Part of a small language model's weights.
Size: 16 layers, width 64, 2 heads of 32, MLP 256 tanh GELU, vocabulary 512, 0.857M parameters.
Architecture: LayerNorm before each block, learned positions, biases, tied embeddings.
Training: a variant of SOAP for these matrices, 140M tokens.
Each number is 500 + 50 x the weight over its row's rms, rounded and kept within 0 to 999. Layers, rows and columns count from 0. Numbers have three digits each. The size before them is the row's rms in percent of the matrix's.

# up: layer 2 MLP up, 256x64, rms 0.159, rows 105-204, columns 0-63
# down: layer 2 MLP down (transposed), 256x64, rms 0.133, rows 105-204, columns 0-63
up105 090:440544536518536419505380548460574574423436451459445438514476643581499569538562517526477473487481447451467515575559446536467499517572516476481472561548532506512524463560422521506527505494476432
down105 076:497478586551465611547465433473565526529568525582555629456579435432485473526427464500476469519506564502520503496474537526514542482466564580637522568475479504513506540532492482472551514506429569
up106 114:568483522498425449538499506524511490497495507603367523446576482500489525429476455406514488477427536510399448435472499451534591426447467566524582399512532504472541506490546507422509516442512569
down106 102:522520427522440530593434499448535451524537522462586506539502483371541490465484581540505494490495465433585606536469494498450459540579575482488509598514414454516485496567442460528585474511430489
up107 091:503513371530509484403480488464539567569462460509407522493533467502571488472501487436442392571534460484491538498480460499484436545466509540496511552489547514581400531539410492583513633492498544
down107 147:549467434502497445493368584632454500553400508500451556494522498501606579518535470462450454523486474501506565520520382524416504460468484586508509526445551548487538513484479531524466550494491574
up108 098:510593508433481603578425492507619461524430409522556565459500488568410408454495521498540454535458525509512531477503463483531426430500420469419503539477489517523531548557530563551452519498441455
down108 094:560424581509503542432504416482420446470544470516597480567493498446463459467411555492565561386465577501507559448544470506511485541533557542493478492543489469436473525460452547558576484517404430
up109 102:446512473534520465525479501555554405628492503512496525488571538537487603561452500507486540497389479531554615450490492504506496502481487559484462493500519545406560563533522442413463526641540498
down109 106:515570509549514471496415527568466468535528536558447532549477463476497543597443570508548546572460486554452487557507543450525522503430418532403456543596490421464471416505427574442524410520492544
up110 104:511546555485562411485414399493583581455484485433512509428479560516427498545463533529439513477481484511503565464522461542433648523481514586467400501534554531478467472523523452457490494485552591
down110 082:494517472480487552506567502547415532488485510603457436563489409525493592427532550514542473541522470494427436526558532515573359479533460517519595507424425479472522496543556495590461445537448496
up111 093:613430483552471499527546547500510483601564593496558507442508564523528551481538490431578502495488467572482484467540553491520484527535594377601500432449454456505540477436573487478480546530569462
down111 076:433589491411609513475479495450454529504441471523392496620495498566450514481497501550520475548524540459515535509476495533464614489513492583508492443561483499523465590529460472524523376411449531
up112 127:529558426486550519534426498582475509510478536486565472509410584506450453583523496570508474564507613483514459461453474539530470498532456508518502503473531507421451465560493455333557502606556485
down112 140:482477456485563499436463447612470564510480506518520502525462580509527545557531439594415438458551571504500438410544608473438515545543463506527557422499571541449531465523455566411459532519531462
up113 100:506484496504594505552560471522481478498516515489397490503512533491527570509495538548386361414506483437455446393458537563459503578518556539505460425442537483536582434456487498484425551544447509
down113 096:475429562510516538448576522449460568534528512461576458504475512571464466440535557538543532571486452580445465640503512487544511509503442553452550555548542574530511535501581540532496486376590515
up114 080:490522458454417480595402481520532522532502471468489494446472473593543490403479542441540496523478488634477624466542547501487473492649473457469533488556576459535493511527456455517480549562513494
down114 081:525569502499507391494455496466506553390507469497425585616489514522575478478393463519515516558527468445516539547471505415552538523605440589494484446486527493516454464530443467593501448515484562
up115 091:530459509448529535509537602454441393499522543430430470497408462465550466455531508397536477502522515529533541463499529579519471526536501359535462503497409522492468392446543592538467499538553478
down115 094:558534562545510502451539402470487493523537462579454568492491548549527586582480508582405576551510580530481546485525577487431584468473529542472506568572552555513465512549480515490597558466493580
up116 109:514526526495475390470555448445516462557520468492479562578494541605511513573534466473433521467494550471414483414504512385470438512527527549561528480456579404525516505470525596560548531537545416
down116 091:435525477441457534562497496447521496545513536443447409454443600573482474490418531513464449571604529581620522489502562553485534534405439520523435576501464538578511524498505481468460544501548544
up117 121:553417536548506381522437525504454476448407526508468498564455554447434488554509451533474416493528546436475500608458470546467457586497535532554482530593415544444535554567447555543511543503478478
down117 122:532537520535379504507455455439537411506481444539542531478530436452434429478473516524526524509543514560458655479440463552446416534575580522469489526477429458506488469529421472489497589440463536
up118 101:430396438467635460554485507575443511422467499512527454456474587558523537535462452494482430431554499501471428538583525463485519584541502507441563507510504495553502437466405461452585457519509507
down118 100:561512479497500427480509494498470469514450497493477479464579480468460419475459466479418543515440598568508498485428466592585442471588486522512483468595628554534625500475486444480433475446553495
up119 085:481443541491447498393579575530485559523643461481524429541518477389506471497505517519538338464408495480465433466506485476480526572504523467507434487454491438528525537495524450540497509524424532
down119 102:503553461502549419381556540496522461538622499492503499543423530511548435502614522564500370545443508402447506465495470568507503535502462486479402504445548537462512554498516538569555475508472495
up120 100:470535423448545459508523573406490562516520545590470606491412490460479536597492554457465507466497533568459470548551503365442445480452496432457483501514445492576543438538539479475477526441535563
down120 112:547572535446439531522518466544531479502465437466454442482461435570470541412435493471508428539383452535485564447479427435537542465552494472528449465470467521408363449442430495511518456482556521
up121 109:633511513548548424454411492472527432524441531429372446513510511510469432513507523510483512537488475461541497526389505481549398519511600464502499476472578530546596426464497499512509553516568535
down121 114:476491480498430424467574588497555424520493436415504486543475519478571385503527539531517513491513525546534545496421458490501437570496517504491515552446522415480574522553478556561366498508526623
up122 096:509423547512538520524400463511451559485382521517488561534363506528524507528510559474516402501451516507492489501489598477577549523494436582497565492430517479394455459445450496473549529549421531
down122 107:504552522479553460439480508495513587539513506469471566526487517407430433491453530543440474481534545478506551503483460397452587506498568518523531500375581525464542357512448411479522516592531481
up123 110:421484498550555411468486462583511476548435481523558473547469524493548521503418581563467507429503404587419545479516459428524603516582501552474453482509515410471467552429505517488518580484464568
down123 097:511505446484411486531511523379525540550458504504455529419521457543453555504437518464496526524468516460580548526599467449509432580564544484469545585520477432408570407575428536509495460460476446
up124 097:553412465439519534497462510495480517577485474440467556479482530528476510460494478459504405431588471438434482559392461547579531506499548480534578570493525563399423431570426488532512504584548469
down124 101:489545456543535521514471572431539461498508495490568501550485443478411567424461576543523538412504461514377575457453476441482440452531553480510462430493461439499466488526611393504510504548515594
up125 110:523419511443399416582475553463507489597490454503566529506544479455507506531483435385548616503497561509449538495457494454543492431482495434542490560462547534525486475537483497630503551580543476
down125 103:516456530491478422509465574482503590475483466472454439570497446409501483471567499549430557534525459484396465560410536474462543466560565496481435582548623521487487413532539535462434441504506453
up126 087:582501555482466508486473476394539518426530545496623530434449487567484539525516558429466394450387527505531464447449459478430527445516454505646505473477517499497550517534526522573547475466526493
down126 090:366458426457533512492510475566435425541488500485504483492505484450395496471513497530504541440614495500468516515545566560641442555390488477466552461513501517518477525389547494455434496520482470
up127 089:536418532578477434514488487508490522521468470476584412549448545461510518551494420516480400534421416598536512510505580502596551494579494532487545519526532512489525511547441573549419503452603557
down127 091:489540443454521421522543458576491421514453497577464511475531522497491461407583446497436568531521532458565440505393487500489412443493545435535626397551511439551475470492503466426491512447488489
up128 067:439489403512493446458478566410517552515467439458551553498464465493457601545531529431492497554463457475471515475533427415475538507488437562447471618474434478575438554532450547559536554512562571
down128 122:513494466461600451415473602472506482507499513446551541506463514540535603580577500462523486508460505409473513538613435447399556505476488514555473535525490524503509544492437607518504547492611559
up129 099:584517481486542459472510527576536453469441478463481433498454496484456429489534471402557475434557520531544562397508486573588574470549486498528499458425456546572502494554502485598455398548593520
down129 096:485538555473508498470522505445455488473532599576535499481487572462489449556493488554479398496463486483426431489410523537452528484504511508526469413437513514435510598335409476467518519591516449
up130 099:472516504499504495569400455524498492512579506440600514569446510538472477523536504414574529366479465489420566434521532458489477462577526589409522527542457484500474538445504396546487479556430476
down130 092:558540483620450531578513540532431491514563460452535528491436540502440476424466552525521485444430499578514534607457450524533408499541479477537544556580534498536561484461496493552446493498399606
up131 097:491500467404462485446454469485562534556488398452596445517519467526498497466465442490636595499513501526476503484499467533589502514529458466461593591443532588510552478595482500533482487563558433
down131 088:516481462482495508581556499472589498528553578446432576552469384446460524459535529534406469457455560450500569482491507471499492525561568488602470494534446424478450446481456428467437597452503549
up132 099:514493459504439457498497507555552478453512504527467617473615538551491437411444511493458506484535503518416608554477496458491522530572480556579489518557502428388446460462429575529558560434524486
down132 097:451522433604474536515590493451525519454427495478557528464468431597466533542461521571393461488395526518558624445457520544485558521550482547465461518520552539576469441443486436494506529519511538
up133 088:546476502458550502515498455498428517422412515500420514561454431471447472566497498480501512487468489461525428423421530543575535469583466589424499425429503536483601499520448480494565462605584542
down133 103:564493525546496452464464609561520506469563497438562520415492583544471526465536531442481538500526495521529497487621496483455511502575327521515467532464504510510459564434547492556457615488553481
up134 084:475603514539502597474470441594513465482493559491429533509510520516474502430501499458445387560486473431489562498520422500549553538520470512450569497423605593529498560473469535476427472516603446
down134 096:385521471484399544525497478517527464481534538588564402519511486426557546387448529586508615553421521478480469506504478468486534446425564517496521478506591531484493483503509532501580421483430501
up135 063:514431469489558492493490489513427451571427550499481573464530496428505522544519443439474477555494578463443504410562419514433480376507549515459551385515490550485516576452493520440503591481591505
down135 067:510558619565523447494596464466515484482514431449428429527483599472550523534525504557432561455612471525498488487575574537495500531569567538460492523546572504513514568480509546557471435514438422
up136 091:433547540433521454560515442525467498591425532533494557493393516565545526568546466520504411509453496478519443580527510480604476511506458487420477636520475581506471548453417546531516474568509487
down136 079:496474490536513540475518517459467524397488482478519405418587463462508517463438555495602486439493458540549526460467550460492471468509548480492564408588559403475624443431441497507576447474544472
up137 116:514469500462630419504470549522477460539479551538407574547484534555469489539495489539444402558488401411501513558545487621534437500542492465556514508525588511429456522471513504439458560539448476
down137 116:517425480449546400455492580555523455594539376534495479466525505535537526513548406496511446473493545491432463442561467537568514403404444471584542470519542466530445547490583448458483509513513530
up138 126:543554595498542426465463417462527524538452428457492538566415517541473539506536538548479378488508461553416493479503493418560482528559452513502414544489547436508441485521484613463535546468405464
down138 102:447464545480390509622508490472556544517503568484431450506518507568485430402368485466512603476490533512526503544454506474495512532467598440544499522576469490433600443491490480432479508449523478
up139 080:492400478513530452390567455476513494437476520561500478522540509519405398514488425488466503474549555503496562481449399447513499512537544580566470482520501589510500578537343519491517519462556522
down139 080:528462562525463537557566453432431518496518590498491427506490503458512547499526510543459521469416522571453522475522516537522443504617517393523498522420509576458460520383454385495507444558427457
up140 112:516533502417484483566468442509453450500460636470557554566483528478509512466525459440520451549476442525546573501524497552618399487596420497482534462485547485429550488491475578445447502528462407
down140 115:541456502371592573444460510574478511524520466476580511423544470475501486491497476502485540402471539427535499525480488542473498507374530546557534442472468528451539562456360524494585514494433485
up141 099:569629536457560452435462453488392519483434463488422494520495552471559485480514442560523446537467535529557544450540402584544498501602516468484494508436584541541547397529477482450515490518461475
down141 094:482493486518483562559531556431554597449548536460412468563511495498456468452482486486466537450487559465538442527482654429422512544419576548542394532538495521456494528484479473518453537458572574
up142 113:521572559515572458535402498475574511566459563523426538458554604395473448506500469444474490530524505561516530516525411483487524525549503501440508503436473524651519524502481441542577523477413546
down142 110:521547495558506493571499514561562479589423530518493520434444599446511495554523466553408498555507544558533468516517456503373488486494515575536557453467471490631512564485540453516457549518475618
up143 125:566499524502485552411412508531534567503451469534408508503642508509451461468454563532515479509590554458420508545512445577512567586417450504475466523488571550449422500559476495430528547500483529
down143 103:418494466514531479512583484461450472491502551498576484465323530554505587536475418493441569499451477566529499428505545395496529433574448461505566460490440513532514520456602504491519497550491479
up144 116:530396541458438546508408420600476539470532498383513453468538485517477436506548492513486442510491408537535531568461540555419528494502425545453509517501549504526554547501409414450447585464542510
down144 112:539437433493550513472548429515501466488522486420502506492518565418445533508529562437527432533461435467474434518545537536425538489509455504531547541458598590558545560492474350524511602497425473
up145 114:428432493457524585521478443505482480518470528445405422490552484476464478538493460542563501383490491467551485561479550550508484572532493594545561467379533619459564544493590488494519492496569527
down145 107:558602498519526404419444519508532515514468525504599523559547487551534533370548529474437517581483449569457543496550524526576584462504506411526506574498472494510526437486432508548466584488433533
up146 121:521527480496497553493516594528516503527512498535489535466483454445493523561554502426599565452389585445529456447530485510445487542484482472445462433508498395600536401618510447509441521444468570
down146 119:427464477463507468507475529504469472566509542563499496631392455515514542535483534525424544514494394535489570488438602440556541371550545478524479517511534440512427476434478462542519455559513435
up147 101:469484454470570605484521515429413427572513515571489474556548462507439484562547520500528417481494498391403486530495478545558445567412507491484519506416413480475462423550476522402501517507510441
down147 073:546463478494516418474474514576566528442505484402534545514457543512569523459485451515435573535440494627560529486475478428445528402559451533468436499599533523558534502441585505562479508509507592
up148 111:593567428558539464494405504519512475547460497559525510447564483526576543451537522467535465547541534490410643477449521495500474465513450518424473534527477420489429557476441425503487538389548547
down148 124:500512522505490458505461488522492493504517401502432560470516502578636401437475462477545495531483483437518551486425490525447477436480419620523586444536461467543472562521457459576486450445524607
up149 105:573407444457535456545557496469558485480501444478523453541513509483456501523506517507567384386555477487496377476515486568498471565478530458556559452448568502436469469527419534471517509580587419
down149 081:505524510523495487524456517491454545447500530483475576509484578525479500458475552552511489611423487523531543533476465452441513473532450546526376406534461460490473567369541473426472470389420593
up150 037:459502475454560424545483498462472507526451503441433488512433492520479507578494496477495436495494456420490503573523442554563477581430435459493472601434542609442405453521410542432504502578513421
down150 019:498527531638484518514467515501526467468576493590570473480560497522536494520464495501553561492503543494505523458490605405402503485452538528574518512538457415526522524558586455518504556442485653
up151 097:474503490498573448463464451458537578393417565504493512460457539505602607637500554464496477486440385456485492569515454569485463529496484519486575477510548561466452436537459554504518494517551484
down151 090:484499456590415577462551398597452532459555524522557533462523409432509468458501497523538494511550488517548488469498538476604530416484466371589590448486439437477494508511517508499427489483493526
up152 064:529448469533479483513433615519514540490510528562578515543533413467561511467486436501591540521424561457552483438492505519408417489417470415498543506461437568465518537485546528514495500496654518
down152 152:501381460552515439481349542504526529545482498526587539417537475495492525500551413442523474467535509436455470499490413459462421489476494530515458535432481562476541497539509534525511602531616560
up153 094:534563413520449438452435412480509492399500451488484556567501478583408421451443435580515481494570477471499548461528610459535457526552569499489429507444471467539489453504502461543532593544479481
down153 112:547520522485545473538584445541542541551439507516439492452450515446561472394502470496514489471507502521530506530532487521454524474512438536544480518501568634493536514425479579439440491685577459
up154 098:500503470475444545552565482524372533516492500532492537575523553482521466498442476483504456571443503523554548397502548513494574474574484622460451513530410537526510556579449450540394458443485580
down154 095:458516547547475493472467520482492471451503509441509446520511534486471499497574447519395603501572478417389546453517493511400471586528619423462563434531537463541588547403503521499501505482514442
up155 077:518599535519515537515503496502574507510489560521501622510324500617516496504556500503483432578430502530588507496534588461488549469546468509527545532538519484528525568512512539585491491500433580
down155 061:452445532520538510442505443457426457525487500518575419466663447392533559491424483521513483464647528463444549486508515479506535565465533487490583525539501453481492442520486524467580502530526437
up156 096:528490534478508400458561545522554492492518481473556602440555587445489515438420533514500481480513568544466511473510501481498525548430526537535522552491470518592578534441438346585482543490496600
down156 093:440463548456530565522503513475399517503523579455474547557562443479485521578537455662497535455542400497546576534480500545484476502535603474542517481395446461452497550483539510492534521533420466
up157 079:443457461418545472483398513493518565481451466431456488523492411501559434497432429500433537420518487485520577521487497542462533477476531637472534509559566512454522561575450487522528554581603481
down157 091:506555445467510469484525485445542602464539591540394487507494455529528483467450462534514491443630461507455482536476585472545460455510481487563442544549469431472533576541576596605561493544456499
up158 101:440557544468499531568492475546465459463474453551449533492435533541524530425491479534455410444507465544471567517530535466529490491612452589523512498466538398470469490506399537543464585405412594
down158 100:569508499576446503485426539453543559561449478507503487473593403504451432499499533454512522542561481305553535434453498501502444499436488468431455465470505462464475508534493456460525519470612513
up159 112:423569514434530447437456557498543585515542474467373503456495512517537478556458473448411487490483447512485437563534534377563457505478497540429473510447514475625449489482536499562492492574542570
down159 107:518524541475455525558429502599465520610459423486557430477546538582489467433506467494504538456507466571540569489496492570506404576513651444466482488494413439415538482524498483504517533488468468
up160 085:568402509558532494586510501496468596544613500521538577510457438526529586437534567451485514601502462452494512486479449463424521455531396566515558581503491520538515517459407481493537508489577504
down160 077:509618470522574503498580450469500453486460433461434425518518520567400490577470525564535483543435518586472525535497490563536528567551578432535561498559514468518525482526595497480438501504377509
up161 108:585484402515440414494484475532480499542479574507388580568450512505495539521505456522496520376535539531622453538500472540453477553591498445634479478443467449476512537525493490529559484498487484
down161 108:435516511553475468526505435429469506461504495577559473566539511528438474385530474584564509405431519495436404490434536545513559448471456556470551489457568531469545537494464429474559435533396536
up162 096:487520484399530416586476432518436492481500526512526602488552586601525460496503536445420511486564461513443561524507535483526527582560531506429492511430555494453455500589483465594506552391500513
down162 105:506519546488488536514560544580481502535569563442551510536411491433546467455533548546459487540512503490466501403430411650552520498523438444441545482414493444458494506537562405509440490496475575
up163 115:442444446547447465401480446492465513579550459458576388554420486562526528510461435548548531475432408539479535440513459473454541539555568473489546518540404541439440494493437485488457578512533489
down163 113:538502508524672596516499571573538502452488531445448533460552487549474521446577505490508601553584507528476443519526539519453452558541469554473471525475494422482475474445591589539461492472436530
up164 090:465543536517603400538447465504448530434498515438574539402475540507449532555550471481502520446477525486532487540629459533520587566495548537586500557486583549419441472542548537502521532461567536
down164 076:553530531559501553503553550531510565541579536580486526464630574431541576469545621592531477562533514515537439473539532467559444467497505466482499491498498512566565517555524423515517425474481593
up165 112:554438437450542486440514529451549548513446556382567489426520485561455527562464549460396405495473419526529564519598490482467494515534498463612528492527553528488483482554535471487540573546584498
down165 117:446491451469449520548518597515449549509467475491432452510490585552490514459479404496455553523495492398566502525497523575481419499477514588577443460520424416456508584482604547451426500538544553
up166 120:506476423521566430458504436596515509472522533534611534550390520537570433477468477519530455472457477559570542521494540480416495502524447442613543495545458487499535443510530503564450479436388556
down166 123:505481547566444566515484574440417539522430467471560506425599484527467551576527614452550492478533492517464484451498528423533509560415549448477511483434473485519533452485415478424559540540553597
up167 098:543492516508471474426470506519470498568445449501541488491483480535563423552616436499525582504504538471493537521499480490449441529516537526422470583469527545473433595584440558489538606624595502
down167 113:472521501583454477448414503444519470443568569432514520475450444568466490457494520448554466519398474514479553620456396466589524496524495452490455482498542535541596536401508488510487481513614498
up168 106:516502403536518529504504506489519465481550503567517544553518556561503497511490555479547430448467409539529523481467568454481451531512634469566423477388439452431516465551531527539365518464500591
down168 125:447470562490463503417526599465503551485436490474471512516402572439542572512499558461536547511475444428569419490558416548535479530509513468474502535566425395573419429488495545499461494455584496
up169 091:560456468573497477395414606477518490453534413525517402542443506438436516490485524511604499331521521496443511501553542481473502554558546533447530501463519481511456437455534478457518498520550540
down169 077:501491478479448488451569534518545475484549439455506638507466551603422465440533528553425475587476459515415578472498531543531527520484471583471373493529463451503451537447482583464474506507447559
up170 093:559479512578529548483426460428518538491563536526471489425451487444534502645417499515534402489445607513466496463516545561532560586505507498435546528504544497413530420505417461486487578495505501
down170 100:486504469446545541598537496539567512463508408457513506562543513597508457493453502484559567467519534450497509538431571458540572442369444513487493480491473431492502616485593578560562434493493516
up171 072:546485545482526447454543485559444481517579519620587557453485477552546535523477599467450403482503539484467542484410462551520510548557501514544514448598590469473449528560536478519541578510598464
down171 086:510483540523525517442478518536489402516479534452499471571489498467553445511471474475509465416495508532523515370516473622409562535480523578396405568441549509466452477471551452573556537585533494
up172 079:546578500522540503560535541574552585541495533461445515431509557581539573517549504475431448528631543450517637501487509552506460563513472476538436538546531530477488561561464516506443570463577520
down172 075:450517465499511631459508473408433433457518432466493482533538479480525441508485559518568510538487405539402415437448595524417452496515517543530630437471492450518472501538518559495509436493480466
up173 091:575411474506537522377561468473496545535526530555584426480551498408442542582498493555523397506549492392472428506560463453487511523474545527516578489525486455441453540587451520491543520477561484
down173 073:456540507500377462643407524553492464421437522458424543479444490463539416438444492497466535518469455504511483540496453523525427481486456452432518503432475522527615535442550446469427447499491513
up174 095:558524427436481416562538400626442456552495553456460560577545533465512453492498393473428524518438454533468534488491546502502497429578516593581500551498512562467446471493520537520532555520462472
down174 109:561531524493453421589421481500497392497455476515498466578481513505464505440440556511466450509402534478382420550581526396486573497500474437539596513492519521502554481481440457446537499509581501
up175 079:483519500539597422470454543521421437427464511512465474553469602473511491523460496473531369469542463379478505511548425492502429569502550476515535524560490489493526413534442529477618421515475477
down175 080:497447473473378555538533495500499495537450438453521533397500440469520406486526436489432534473459484520515529572458520534533364464569506421425495536471486489513562514460424514579381523458537493
up176 114:524531464490528463512490520493464570420463458416483474540423449478480506579500460484495559504495589508421551468572408460442498525521488556473510464517659519594461602476491586465505525431532548
down176 106:576447542477486512536559408441473462451568515534465475402478519585475518466448525399538466525503503445486514526534571518564584564470435429524433492419438482467438484566449460422474513490500399
up177 102:486587524515470461487509492457517471559495575492541564492365528426420409474441530421576487486501488387515443493451435488486456520503497448513544429588538486516553526456564520516540519552614468
down177 118:482506532514453572572528442415460508558527527516520489455507507505483474484493480549524545566513555450556490515527477525431440490504543541484402645604572580492550593616565502508528475421521521
up178 109:393472485504435548444499456570493526522595464546527497577597532520499418509437487527641465551528533534441509457498506500473534600442479447498475594440453505444474555539497516466490504442450580
down178 105:423539506530529520474537516481484514482511537490596486514554545507572557552553463550643598483568482463491424526482503505462496510462487494365498562456416589500557582483469534450436523420536493
up179 100:485519514396546377445440505445523469591438460524541458498535543525527541479509513497414480448477412528411469524529519549530395510490431461467446514450541526568583562483499582603530542491504485
down179 108:467493423461457568533466476478489543418582555461478500532406528519530573455489442458533523552526558426519439507487575399434506512594475405553536448563525466481445487505491477448586492517588429
up180 087:535563528519491399561404509539546541458564472512424570569469537480562541510504538539400493594551517555523492498426441490443462498468520450486415536498590510579565569554436529552468470552497531
down180 097:431534502606576487457460514362523482500382479514627484534534508415422486517488457445530449491460485485474534497544492466508512466558537564460466586506506472542540480551570520522511384504562498
up181 101:538489505507484504523514479473523600535507514572514539446552559478525470486453453514519472416498570475477530464522598505561522549441581483456361511479384534489506492590627488491573510567463575
down181 123:504506471480558556438427419585559499408510489449462517560550488494479537454507508361557499548488483451415497516563380479515625455546485469552466543482510580534550483481497473503463452447556497
up182 121:503529524490533460414535472525456439505533503575536505530566485493513428367505491490566502456542433348459499497448485485594558470593558489508504581463446548528563545495569505538578503542461456
down182 111:442495399513555483516570554492533554391447610435441461435432447514485546595469477560413509444489460600527505487560555506443507500453487476502513508470480462529540466454574436395492509506524512
up183 096:490458463503495456505507453587487406566495440522477504513514546513561581501362439580510532442528479546456516513458476513500465491516540426514485533407534537491494511543539421620509620530590442
down183 120:525549483540574492523484484465517491448481660483495470446541509535488412508518455429466532530517407434389458530558420469505440463466448442443525517491444539532514546442539577436409440475505459
up184 103:492518536434493436506501508550503573500552472465410404512543524548600490482466410542500394488506466486577529509358501552600483516512523436438582474527526541500497456489499482459578602508518518
down184 109:534546472531539508450519452592569574512558456506669520477552479546500605536536549491479566526556469503514485435380460496563402500490508468551507502522520430538439499475503585485562538534478513
up185 115:477522487452560493480404501457541565512519446489571502541522568509493524539525530517514386482454486402498501505457455460528543597437561474392429497498513488594459557572452531521512482367445559
down185 118:534507482538436457506569539447505489496538612457479468507493489445611481540475526465537540470479471464597457490513533473456506453449450512551503667527472557460455514524504485556443652489532568
up186 039:476484443442492507519567569508527478540495455469489488580485486532489464476567519528517402455570434542494413556503520547578455560526452371508511545399507553477463491514432605503520497600515400
down186 025:520496513525500490503459478447478465451524541510490534452533554471514562479437521426502561541411524442561522447518506406425541451424554547544528433586468476430499537404496424437512429352459515
up187 094:518539571426503464449490476471479521475503461490515475530452507446410537574534438495555460629490589550448462418527435475456521414552415421585496495497502511500516422518568541514502425481603475
down187 086:489549600458469522524487477573494496464519566519463497491579361525488553536521481513456523476498455523417474535448536552479517497470545614464531597498538452495461508500596475520529491437337538
up188 084:493432466499449495527473493442556539565488543478553442400565456523508557546560478473493639511386507469456442450498470549419521473461544520478447505557499594469556561506597564524443512480565486
down188 066:507541472464458528452501402516489509494512471540396506540403450506495464449418577546499369461515479488493559512464560512582506480559442501495471564441491461569409419537456419515571479527419530
up189 106:412478504486490464562412507436500551416556586562427555616462488514506512474537446443517510558464512454489561481564577473407483486559471545455500539543444539409462497493510435486505523409413484
down189 113:497520493451585477532529483476416523537496453456556368436539557461536407495451456458479392378559591555459498514513537475578522569535512527511545524509510490468557480560595547533539506516491460
up190 090:489472477490553441510528530523499481474514519482555441489524415609492492599438516471517457437456557406575479488478510434403479553377406508557530553567494540465500528528582567508528511502573574
down190 089:501566515463456503402507452529512456489493446497533514413493576379473483438501524468450427402561419504536554367508510495513541446533548526488514407480506461586405521526506506503581437500529497
up191 130:600467532538479472460526485531447494458541625479521454504520567444585523446498520562498484526461494440450471485393585490481513461544480465523487417562512432474559428414557474382568521466541534
down191 109:485474616473586490454436503465516486514479465560534539483508413498410508541516417459514455465528518499611459612519438539504504470472476551465510596462584515514532558580394482578490509538471447
up192 089:466488428523476442519448536550527494554473500558610506516437387480426434528444445510505516381537549528488525489577434417508457525474552494512516549512468492470516619458522544567450468555436579
down192 073:611511491453425511511458545570458554425539470497507555400549488489535467515454585502526497496483550517529532507501514555456496507583516550514422593604525494441512487537438480464626466456417416
up193 119:478445472454521598508533509496458374417463573532461481505449475465499431492420594443591541505473488510553473499378418455523472511566520530510519406423441486479554480470404491494491499498538525
down193 101:535558548527523332448512446478517546523460495489525510491420514525456644455514502532398499455508511527438490498585539481520586524507421474535441533510551557550465476462618465454459505506487522
up194 098:568552481518530486406481498522489551534524558486457531405457640580481565541519541468476444551407453488499562578534502517468488491449514495574448532546581509424516526460529536499501596387484522
down194 097:395377503482493515480503512540476420493504455476490432541574447436512400519556405562555524503533535566453464525425532504411441556488493512539560388471497452485456480473540548501431529569537512
up195 080:459545485476546382442417466519513536464517464579538468497444527458534481511504483517505354446439487521551439507574466551468411454458465488492623464531530394437556440506495458498522554473489541
down195 094:457384523464549519467485378502403475467596438474578521522501446547566515543581533489563435505528439399527468497508543483484502513566485447541502557506530594507446571565558479534443508481535529
up196 081:497405520499447636485437515517471597450452527585477539553604507489543467538494620577528492523479586527461452551538530526462501535446507499474495530494470564422569495535446467419495534526530563
down196 090:537548521491590472468529542448501411512442429477458471488332545512453586532518518430479513396478543517544541529531520453511503508535457469499490498544582476566374508490597546492483508513549439
up197 114:473556449472522442498477494529597518439470500395576478392460558418561494493504449521402411444503503563496532492465500618493526463561506446527524562487546584469512508485540443478425584536522472
down197 102:501419477502507608541497528553479582453546521480439499489490405432495497555482473610518481511598544531443522592455570520577529495462479539530505471450523486545457606599601463449498536476503525
up198 081:536451476602514538449529485550502538581555588552554527491601433551545538506534496597431538463516502513516501462508512424356489511505582529526492447555447450505515538443546507524491601479531572
down198 066:514579520416558475553545518476509461472411465516454515512458614511471546470466565548538500520558559527455534494555549630588548500496432502473540532547557522572442432564489537511541409509475414
up199 065:503462515560554451501498520524507466546475495575458565498570582444398480520511517502558517593476560496461484446544525546467505434481450486448606580528521539501529614525500662500566494462546502
down199 091:445488510515482457484622526505506452515531375420585402527524585554521512558524519481565558502629505441543508462569486424450524546485489492427547521501536496484561544534440587476502481548522473
up200 160:535495418536528559513513595533475521526548469515544434504512465453441510485540518570512480417527553480563582480483413498497572475600480462456593489412401464486558450501459409482527502582540587
down200 152:466521530531470549620406530509512556436473382518538528401507493496507421555525470581543515587487562483469539533435485557428498547496583478435461455433453491476502492569436456489569472454445508
up201 087:533627438476609436534539492501466464498451537566475508523572483521472485447530411433556501415549479426444488575449513473551393576583495493480515452475511534492456513497526583444554572534494500
down201 100:540454539488415589582480598389527515509489555484475457496450485576504545483500594460389441618424531547486459488505504555537507503498495440440463527574489449470449477526404498523486475491451541
up202 077:573499512545480382591463549543509560549548523445495466519529528529561477456478508423515611580469504566494548513531452478510544475515385545519490566459599533458519600481560539578491506454542539
down202 070:423549453509515586485611411444399463500509439533534488585509563579480525531513565599479535486467453448488518455496488546502429521526589428485535477463492452529461484631548482461501446520474468
up203 102:510580474469632504427484491458475513590423551424453466513450549529537510418488489532475405448544579535491516494486477423572517513544523476488457492606471459472498418584429502490435509456574480
down203 103:396522492410495472404469549560474517526516439404419586487491506534532419469465547538533555519512521514536407501493517439545463472422556512546439512599621468479526492477530545510420452514532466
up204 104:561398496573462435513421523501517556511482514481502545462502472519396562468470463525573572480502555583507562505445406461526605487412483551477508447467503557493518487483499474511633540519584439
down204 102:394511528424567462500489485530475520504553484521607459534434523588523500616525587555539583470449499454436571499514443513550483565485542520501441426529495488466540472630519491507558455468516432